Weights of a small transformer language model.
Size: 10 layers, width 768, 12 heads of 64, MLP 3072 ReLU, vocabulary 8192, 77.1M parameters.
Each number is 128 + 32 x the weight over its row's rms, rounded and kept within 0 to 255. Layers, rows and columns count from 0. Numbers have three digits each. The size before them is the row's rms in percent of the matrix's.

# up: layer 2 MLP up, 3072x768, rms 0.0338, rows 2222-2238, columns 384-575
# down: layer 2 MLP down (transposed), 3072x768, rms 0.0298, rows 2222-2237, columns 384-575
up2222 107:132098091139158135114137075078167093235132210112176127120099089112108179155116147076124074129134126155152158104149192049108104164146095147149191088094152138136119148123141166084126170120152143134140113119116148150122130106188115096105122175057165103144132133106098112115116054053101104138142125099115141128116138058057176079095119148110121184150139220149115128165079147144126115119063148191107130096082106107152118137186139146112173103130159154076094154114112150165145176082137106123126089106121102107083148103109099072087149125190151164112154118145152127168142165101114086109
down2222 110:113153132114142145163122142160182154140139047137137089138107165078165167103058133148156125169156114120153124083150165223166178120102116146100107135172073097137097099135157101142128125165121152148188170128136069075103104149087153115178148119174078148110153145134158159134114171106101114137133097148164098122116123161113158162091147101158173135127114092117170128153147091119155117096144130113192096194151156145112162126158157109190059149118101088190148127112130124121140116162159181121106132137082168129117188182099141084147145108080126090140059125168102160116079153103164156107
up2223 098:150122072117097078105158106127114109154215096090147178163126130150109152147153186101081150136195096145170124078065115139160112096190132123102143103091100133172106145165098163146141123164094179107054128166113124115101129174172139086140150104141122145100121124131084178140166051117132148148080131166134115060110152132144106118149154092140163152156132172115092112188124153127091121099101207108147111108106144082125146141212104079181134128127078169139162149113145075129155090073187129154060116155108126112137082123106128107145118175077082115103166127139106110106123100088141120120
down2223 098:145161211134088117123139157144135134101070112133171124095077130143154201048117107106128130068086179104125090172094100156105177168152085135088120138185163125127134124080091104101108166149155118162133148134103152115148113121129133161052140131096141124127149137161155057154108080072140124107147133144054168107156165077099161125120121088168141129146170059163143138091144101123167156123136076121142109103138108157110090084103166140086082131092139097075095127155103086048119159152136144113164148169197103092170136134144108094148105091078114125152141147086107185189094127142136124141
up2224 104:160176164161135142154176129125145053189142154128172091100137124156064161156133104128098161135160147155068060129104182134176141067153098161074106179132088110193155036138161157154153118100073164136157128106129103093136126179126127148085162124108117151092152151180167138133181114145131187164117111113140182103101119064148200135078145145141161179116202130166128133121166165126181181136104045110115114120160118133116198108148102151152132109127120136096135102144088074129130161150150093137184113100160080123111088089162050099158165124103129141097123104182174098130142044171105142095
down2224 107:162154142116209068124108163068133167132113154083099151127177098162143086105100161151102077122151149164108118124146086092132078139136169109143159118142145114118101106111050153152115151147175151136120185114164139179108117068153134098113091166146109158181097118084149132107118115107161089106167116100029090146131142141090092172126068171096136123190153124083103095150141071133149070108120175115184110166096070134088111151165146138106119095163151139125103196089204097096153134166111128112142139100127095086108158212083170165101097112135076124130155096123110178124099145092126104127
up2225 100:114179056106137132147111143163123140167139131166114135117145122082103122175162105106079181132205165115103068088112161158152113082136134136097125110080116120127092170124107125164139128118092082129155144221092121175172157145108078097163124102102114107118117132124162110157104190131149181104140124125075160078177125133141149107193093184128141149113114205164083111172127133161109148169039141125136057158137107110112138163112127115124189129108135119119174108076105095189075187162098126162087114155173075129105165119096129068114191066159129157197108109092106134102103090119135112065
down2225 102:136088162144064141084127114116106139143109164102148087114155153158065108135126139148146113068091122166156166111119151063101150153120091157128156154110158120142104084145069137089105055160149114134126107105141117096116084120154109124124129136164096154192076136138104114144120085167145151155097114152155111175113202111167174120091127117118112144161132115129194101094102082092162129127197092190155180110127143113099078146101138119161128163171151181147060148119098136131154106094126122051174072144085182126206103072201074133135104127155125084133234148211137158137134140128140151161
up2226 100:084098144134128090132081055044111084138147178157081145128126094132159162177127182127086079075173121114071114137092133103090104111127119073123127122125145094116097136176197146142112147110221124137103153105117127147113137145115117190163146068166136154145109138106179167096173131090134106109123110148161156072109094120134136133072119123108187145148141136071152089144121135047127141176111126152134093096033117107177123161138157141112133143143138154151128116061085131142121102142093100090153084079081191104148110148129139135150124151138139116076088113095124115127148147087116184164
down2226 100:139140100144153122145157139135107147112178155053202112131160118126163077113114103200118185120106088169167169093115123243152148160131100108150143139161113165087119147131126100079132109114048134099113072141101178101180131108092157129124166181063162122133136117126122112173168163153130148097141164092079104151122119114123081136153178170101091109107105088149116164104159135151155126100127034061207171160159092146094098133099132126137110158105170083036112094149137150128169135107102126104091176132148136182156124099149073111158136149105112118118139088128128151144132154126085069097
up2227 097:099195164117152084109122195118125113088132107105113121090135148072160158099127141157102139140151102197127102099123129101170138144143162161080099182145121132105071156126169112165185146120126148122154148181201120197099083104097104106158102089093191118222103141153127028127158129145097138159142112113106137164157120111104099137104089134100143145146124134131106088141137144077095106121114141164144130130107155206135063111143064165141223146165129093099134178067120139137123119155115192162151078132127139191100112168161099146135139129137124171090122120151110168163061104127144144094
down2227 093:174102153151136111162125096115141129157107150118105126192150163124106120106144142068109184119103107078163108167130147103106143129134102120099143111129200153105199090096083169126076129151132138147163129085144103079139150201150159144146169149067103138135192158102125146115108184151186104090152138155079132137123130187162145094130126111113103095131137199128077113173176048153082071093108105073116147122163143156108129140118152163146083116107125143188144086118142146143144176063191131142153129113120146085119156107097164144102146104147156122078114086100122160103132131118147113164
up2228 105:108130112184149084190128079219118060163143162201176153145135087179109194149145141123135080132172185185097142094107180104141133145103156116107143107056061096157138172170157132130133139117173162113176160139130173141138135139120120100137125150098134129135123127077107153123083106120112160142091065142161154116139102075151112138118157116181165130105119140109206205078135147144167142054140107170098096140114110169176138120158134120113109121116114164121190103140075140108143156067094063166133109135100115081153094133092129079133169118095128141180094128068168116134159078164129117092
down2228 107:153148144166100145085070132041088144145138105107135110128104158048095094105088080103179167141091149089119176121152139107123173142136105132123113182198142153101139114090146114075123119142089141222157112116124108147158134122159142155111185153174146133179142126121085080127108118112089094134146162131106122154156139157129138128161117117079147158187165121151112015127166105101101114161136130094147152143105132144133119125115156166182117104085137191113134054122152130136157119162114116155105205139136121144133143140170113167108109062162154080143145116171113079124100149088113136106
up2229 104:117147083117162141100125105100086098129122058123150157103159133151079119190183176176137168141138105088085146067121139103092084102131140118131140144131187110179130097194146093143190161112151138102097144136156062129100100120096114145156106104115114107112137154145090116096166148113085132168162104074099157141140186156142104109109142158115164150160167110074110118092100119101152116169137124132108087103126086139063139104122114122211048153104169158124184124147139108155198155153139148152143055143109130137140140118119118133119144174170179159083124114129139092075161101127127121135
down2229 104:166075143148079168124119140189174121133117158154149136121078135112178117111068070087114114106078156181137119134076107212126174122141087076105133093147054137118095163085112137156109093171129112111126140148130097130148188165093122165094128106150155153114114118101127143095118149119167125069108140184161099098102092063095125113105114096129116143144069155151135164137139153118086144080127114150125133164111107112160118158091158140080171113117106132096120148104088167128090117106138120131074220144128133107116130143137148089100213171138120127121149119148122160139117111107108137135
up2230 105:093145058098126114088097091124120111166156190159174161174117088140111119145164162166115101072110101146195156102132123147156069140202115173132150152137153109129124114158138115172122114173118128158078107111113074184132181104136113142124143139181120162106115100196140133167097153116114115190121185115095180105091155088161125151133104121094120152116078154112098147146129190118207074161164145133102138142128138091102086131066158125145140066123159180110184134105084116140103072136132120118171095137166136057159139160145129130177124122149085100106116098089171166118106147173148132149
down2230 105:162065175132148142183190145121148124122135019168152132073112124083103127086117150077137166186118167119126068119101151114088136099140191117117107105094126157124146109116129106106156147114118119149131160133127167103117137120122127142129141141059154132125166136107174125120141098120105167159103123137031127147111110063153153148098151133057171155093129101118094160127093095123077140110131089117117136109150043166130192127158101129177127154105112135157082166140206139138129169092119089129116120126074154164099136124161137156077103129112111151145125192161109110153213115124103111124
up2231 102:159100098120159087171171125147130068117199151159105184125141059130115169111115105106118109107114123125116111162157132101129105055182148126087103059130144147099199132104150092140144102135112174130140210126088155091139162127092108065139076117151061159099145110178167094138139146168095126134194116064118146049122105137077167128104134125186132132103163115162189202163101139126108144137129112190177129106105127114169114121087173088134082108141165096116112144117165161109078122115123224096197120087153101115206135011116096122165115118145147102124083154121106115177166092114126138172
down2231 104:164122137156109120111111131146096177143118137098133104123102154072109128089137151137120127148088151074123146120121184151099118218122084118099118125172077101164085095138165185164110119181207110169092061138151085173146177140140095124156167180096186083209105136112087133105128178115159097111121107107153117154122151091145114113141155123079102133145152175084126056103111159101095126116163089081101173132139122165127140108164115107169160116154104149124161158145078107170186131106070074118074112127140141206039071208172109098143145134164126142145141049119184131123162127127181132097
up2232 104:097080131160158153143147076135128111131152091160200150146128102114124155136146101146166138131078125141115116093141119105109110125144153157113098122123147139182178079164135127131113132092068164145137116128133161163135079101107111136185136109110128133122157143109157124177132198053126143051168137159204140078178194121125149121084101102149153153174173151117145167155130104112095106145141166141122100130180129153104155078133117133169150091132128109104140087176147122162070167106173080044150144122137159169050102088152125144131155086131129128074139112100174101085091100162145127106
down2232 102:139165128144106126136106143146137135137118130129164149085171105167123120110160162108104138117095106125169110154146162127178110097083077103111138122141128099101097141054150109142076131147165140056129217165163140152141124136109121075094089132146164078134102119159178089044100136146154161150108115092092124150082090083147167095145123060079129112076088136128129101109117114128143166089074128150123144160144059119097111122108129085097126186093119176136120183147100098084158140114074143161084101155148095100183177147068094119162120125120140136149172151135128098119141120115105181142
up2233 099:201105118143129106113106124115084128099139102073193152177115129157111141145138121147111127174146090146116078156114178148204170144127091203077141149089127136161147137128139092183154222075116092149144133130108110117109059161131075134126144141130157154185105117160164194084164139171150129129077089135128123075138118121159118173115106121179114162158119164147162124126178131118097087128156102042167160082194118168169117152166110163206100094135141120149196152105129120105144093150147134149163128121170110116116166092130108036102206143100151168103068160081168122124117188122127127099
down2233 099:094168082095174092192135063093117139133087132200134129139108112048134123097154095147150173134132135106143170142146141170144138059115194152126074133137157103127128146117135174046127102139170118141130181122157146172134135097132132147129109083077091077130170138105100106122105162133072137129167117112093113111129116127117148064111124101097105076089128089124104125132130106199099114145072159163108135129122150157049138116122178099155106131106133114161113082135127103198136107113110157126070096163090093185177103090103136145166115114146105136108150137172136149059203152134182132131
up2234 099:135129122134100114117181081128153099082144076155071115128091125125113151113181145143155119159196114202117124151093147087087096150129127163097152126174125109167173114083175156133156056116128164086121141190093203127105150115097098127156147113133129104150103128065155157076097102166121208128098143088129077136148115101096137098082084135147125148051092177136111162153133179113082176107077181167109144136137126093138099116091182113121140114174124110098096122168108131192080073120087168072095115139132174143108158142118109176180166152073109110114206126142112103097126119205125131208
down2234 101:085138147137128128195095093124108128121101182165164139136167091140102136127175147172145148099107113113153153100147067095152123146186077080169145138159136129104111096146105172114095139138066091156156131106140117080085127131122098125141110193199128108106138131112114173146158175133101127102093127139138094126189179117210181129173153158156122141171086096133100138155142098099181121131146107111161120161137090110137113126140104099095086177144110156153081081111102075111177142149081129155131071116126136146107103078144124080087154122124078093180094115160121134136175164165179183099
up2235 097:176107073070123105114148117111109079135123143073122123160116075094167140089182087105139096132069147142157083104096169086172088082106186134142146131162090157154094165136124158158128127110101056114085126152109179104125160107169134100138136125104184185185086136128112154082176144098108148104088140162156124080162120143154086126156073142143090109151156146150113134141122150122156165140115113185144184158155159149142125133124099114117131100110121073136144080144158166094187144088186110081167087151104135144111133125140151189127099163106113203079037170117093116071181077107147146130
down2235 095:080164160147110161119116103191159126152117108120123148096118127126103127118097097160122168152187143135166150085129139212129120216137047105096076166106144172096125137143160114115142131122131135187175104074078085147143128145165097173104130093096098143103194115049116124121109093128130145174138101069116062113137113089106151160105143129110079059109086102089062139140098146130102094125150143086082071186177162139110139129125114161114116159152089118142140158198093071129121195135132123122064164185201139111140176143115133067166147128138117079148176133108149088169113146126172126116
up2236 097:139143118155167147167144083115127056170151151141149129153114144105143139167124154137183158108125121134149143058120108125073087184107148120136099133118161121145146175139181113152144111120135125115140169146113115161186108137163098206150151120116071128122096131100145134085171099133169154120186060221136134152099116075129110115107140051108110148088146157146130121157100179095125148094110114145179129074136170111134081153113078153169108178125134103145191166095079127150110082124059124141153112136085146169047076133111140114129109193147138142098122135160148142122144128095144133142
down2236 099:120095096112086112127091119135134150063109121134079153106170069164158133102128140124088117153110143109126138194121196154152159045150109147083096143130127130105150112136113164106148148084091125165101118158120125138108200110131114104150091118091104082136123136194171141181103141145132081160089122108167141092135076158133159130115121168089143152158141102150133142112116087134109087136139108155108102165136134146156147130116190112127172103125113136120131076072134085099087053082185092050120119079143122006139167132191093177129175136127116115168100111096120171133126141140162118125
up2237 099:125093153110121151176111190119132110185160161120112169128141083167159146134094174123179114191198102159171124083105165046124118094135099123136097094183113154154147154094132138150158178091112102096154182170148146184169171127186097152107178116140139175100078132165100076170168127129092161087126084162136158127094105107169149106130108106145243158149104124094118135163118103153172188118100126171183089115080119092111128113085153144143128089101087069062128081126093104143145156174162096062174101114138121090117106191129124130117120080095158123109121117115127100095141118108119136122
down2237 097:125095104162092097125139140135144109136133124113148118146186107062136138107139103137060153073101146116085123167147112150127129178088099067129169118112065135147111088138126087180179164121133132120107185109109084147119115176116103094161074133129117133107148120075152136110125117132087115153134066140143070156125128179136119142087143175135088126083131148137177158145098192059131082181151161060103062128175117123173198110103156182109119180124176201178204230145178106100088140086135132227070198197137164161119110094115123174202193148092169133186133169090104173141183122110131180101
up2238 096:114148114127111106074151123130125087108118123061095103125131129104187170154119082189128130135153131164149091154135142138151142115094121156115130092149115086105114081133170153167143181132126114118139168130169143154163119120143072087136111109086121129165142103096133096098157102118082091145128141077166106110141114116127105073123091101118118136147148112116128120104168171155128080133093133078125142175161130082146106125172105032116159135171058176065225168087153156069114142123127152169165088112136097161150072166094180110105183217136128170134131127132089131104120197107122073141